{"num_hidden_layers": 9, "hidden_size": 224, "head_dim": 32, "vocab_size": 8192, "rope_fraction": 1.0, "init": "uniform", "init_std_o": 0.00757, "init_std_down": 0.00757, "beta1": 0.95, "train_tokens": 133800000, "max_steps": 2042}
Each number is 500 + 25 x the weight over the matrix's rms, rounded and kept within 0 to 999. Layers, rows and columns count from 0. Numbers have three digits each.

# layer 3 attention query, 224x224, rms 0.103, rows 172-223, columns 56-111
499488503497504505514480485509531502507526497504517449464520491522497499538511510465551511451493472517479536462525517465472506510539508496504507502494504506489500501491
505505505493518485491459535471508487518510520492509543480538507511513525495515471496505479488499492475494478514501508502473479523491519509544478433464493517507524518494
505583517482495505544493513487539520484488509481473468518509545529516555498526481498533516467591489511469447502499526500484526510444528483531488495514522514495474471511
511519510473532506513491471500466511499507513472468506543511561519491537515466492492549481531555511510436561510488464502447511520500504478500532518473488465519529513494
492472493487515511501499501487512506484518503475501502518515512502493496478509474511509509477492504513486501513507509493525498521477493529497498502509492518488518526532
486492511531477492495508502521494488515499485507485510508512527487507519490510483462513508547518488493526485486487491481455512473525492501496507518501522472530487489474
489428499496492492496498493505483495483504495506511473494523496479508479468514494525490506460435534495485502509496478494516488474469472498483488482489470517488508498511
524532542508454522525545455525456516494487494528493496527497505522490462536471489513527496551508484486510526534493498527548471544486510485503495482530501523528459487456
521537514527524505520497486517500487511502443474515515451518470512493483528462522480500461544512485476467506494502519462518487513519521484511506525480543508518503475494
481494531465508505479494490487476442463493517524433492506513510472485486507483546530513488487483553484497497500507487548528463504513490481536491533521471500500508505461
509519489477535488491527486519491524456488463508509515510485463498531486484556539511480497522509541533517480500490440493540473512514483489492500502525470464504435524506
478491482517525486532495511508472545489511501515496508477494463483541520461510536543466497493505459503519499501497535502474489507464493504509482507478500483499483533499
490491494515541479468526477468520512484500474487471550503492488500492515481490474496508466508499499504533484448481533526496477520485504486502515507496506473511495525501
455515529568466495507469470492502473497502518522503508494504489484537496481529502524473490525490539518488513520470509497481501529495498481499506498501480549530549503498
522502485488500499525511540479493522534512470472529485504459512503495523527540492511484501482507510480516506453526479515549535521444537524510507523498480512498493523515
525504493480465503515498493528503517524494512495518511490549501465436542493515456485563503500518504497483409526479493491482528516473581509517501483492482487499506481528
521506488530477533502516460468531493471474518525464465483541526502485513537536473506526478547483521517523496507492495529477511534530511469523554527492488498495470477513
518515508482468534456502482498486501520518497492522476500554537444533501511518480462525485535477492505485453503509516534489524487497527527535501482497472504512487443498
559515491464503507490514492468509505493487490486502426470537492505516498545463556545517481490523533491491525494501477462506514511497496524489514497456538513442491481501
502522521470513532519503482445458455519488478498504473501484489501503499507476506507467492485494491514497468485478472489463501548525502563497543480513478534483524497555
492516506516488485493504493508504498520498486462477514503522506496485510497510500498492520512492532503508482546479496519475475488478510479493472542469506502500489494483
454521536538499509496493507456472494496498519516519500542507478524508535486486515508471502505512499460552468517521519489528523481483532528478477535469496485518473491467
546474486518498494478536512504528485498489503482494495507478465482505504507475516492527500494517498502493497512496484481531507504484526507531509498496511506459488504531
540474541468526504505482537533476471454526548535503491483474488515495518531467519509527541507483486465470501492507497508533481530507524527493515500527494492488469508473
533472541479502499492503477464476504487528499513526497499481496511502478478516472530518470527529515502482498471488488467544515509475508534473520506504514520518477528483
518522516489521479471485509498518490497526500519509494468480491483540485481494474490488517475474481544454500531528475497526527460517479513491495519527506510531485514485
484522508449490500457509507483472467459497480495480504505471515558524516505471503492529480496484487531524491546537483508528489484472472531480486493489480531505527487530
546511517453466507462488480505529521453493483511521509517507493523461508468501491486514515507510473520489527524497485474501529525515483503490506504508506506477513513507
535502507484499517481493517491539479522479494480494518492476507506511498504503502492496509514512483491527492474496510496505525483462475476512515504477502471512526475493
520545490546500490509482514513487503521499502419479526486518528493497506499530496460497476478480477501507500474508507531484508505458488489503484465506520529510488513485
559497538494516476511502473500481502502483462512500536489499532504496497529471513535495483523502496489542503523501496502515478529503463532511528518506483515495489448481
527431495473531476456490471505501513497480511537512477515504496522497500517496505518525510500515466515506525521495474499482548518511535494493517455540497507500498486508
482492480484515493505531483521477503513511501467486521492535521479490519513509515477487492511466518485505506483483524492467477525492498487523528492473515488498533536530
525543513473515512528504476492543509516542512462521490516530488500477527478475474452496513492524525500480475499460536466483519542510473499512491521503528493506498500456
507513504519504522487466501523541492499525477517506530480519490468545516508528502495500453488488488508522517502518484490489522505515514501490500488507500505512508487447
454531537496464497520500463541531514494472471482453501452460541512491479509480507497528470529458496478495500522446529502510488447497492512462489497502505490501481504515
509553527482487490526491491526520490538464484394443525486535565491439503487503532489443497486494528448515486531474533528474461482458500428439478502476490481495487480497
486502506500493519444485531480458511486486474534522495497478520499526496507515489522532538480526495548499469503474465500509451499517507517540526491538501504493516512505
470510457512503461544510484490527497489463464454482480469490495502501492492489486485488495475497511477499495511499511520470502463463506449490504475501513469507507515488
487525506489493492516465471491460501503490483520507496530484500521535502524508506494505504528471512491495482500503479505507505492483487521505524501531468493499511508506
499504510510501532503497487496511516474526479493505459496491471518486505470496488506482512487526512495513481532525554509504503480483495494498489454464516494511486503499
463517495484505494503490510530506465503530496472467511462520495457518498489467506468507468500529503516497471474499536491521476520489491455529471528485500494534487500496
541493485470517473498501490510523467510467460492474517487504512509469503524522504525491493503532465480491533492523474515490467510482492468501489493507519514512492495489
467502509525489499480490484486521486467488502518516469509479498478538489501512498511498484496463468523487503489512506485449490520518513502512465515497502500504500535538
504518497496451483452482491482495466479506504555528471523494483544524482483500497526505500494472491522465463482478485476496476519521492515494466516539524508500475508515
512486501469472518513497494520551499497496510524503520519505504517514491514489465498531502540538502532520519539490536495453473496517525472511456495448499483495520490509
497501475465490499522478484556482492513491455481478493520537484532492520492489495517537550465490562505528498564534498486491534508493525482488501501491456507461502469461
513508519521510482513479486488492477488494497500547477492506515521470477474542521507496504481539488499516476492447494486492497529503497460505489506546475482535462502503
507496533499488465472495506512491467516519488492495523541534496544455502476521474504461469508461514465483507484501518517477511524490496465498485482508501488492497491489
484474486497547501487511453493507440521491500506490494512488504518519498499523507498494505505492454491478530498502522529484513506530509528500499455500505502493530491489
540502502509464527497483532484497479496488479510500512521532454503470499519506473467506523475479486484484506531519518466494477528509489502503523483494471496472487471505
446518494504515483519513525502484552503525510475510506499492490508529483531516487491518511465515536494492525500491493451515488479524517526505487519506528505512487485486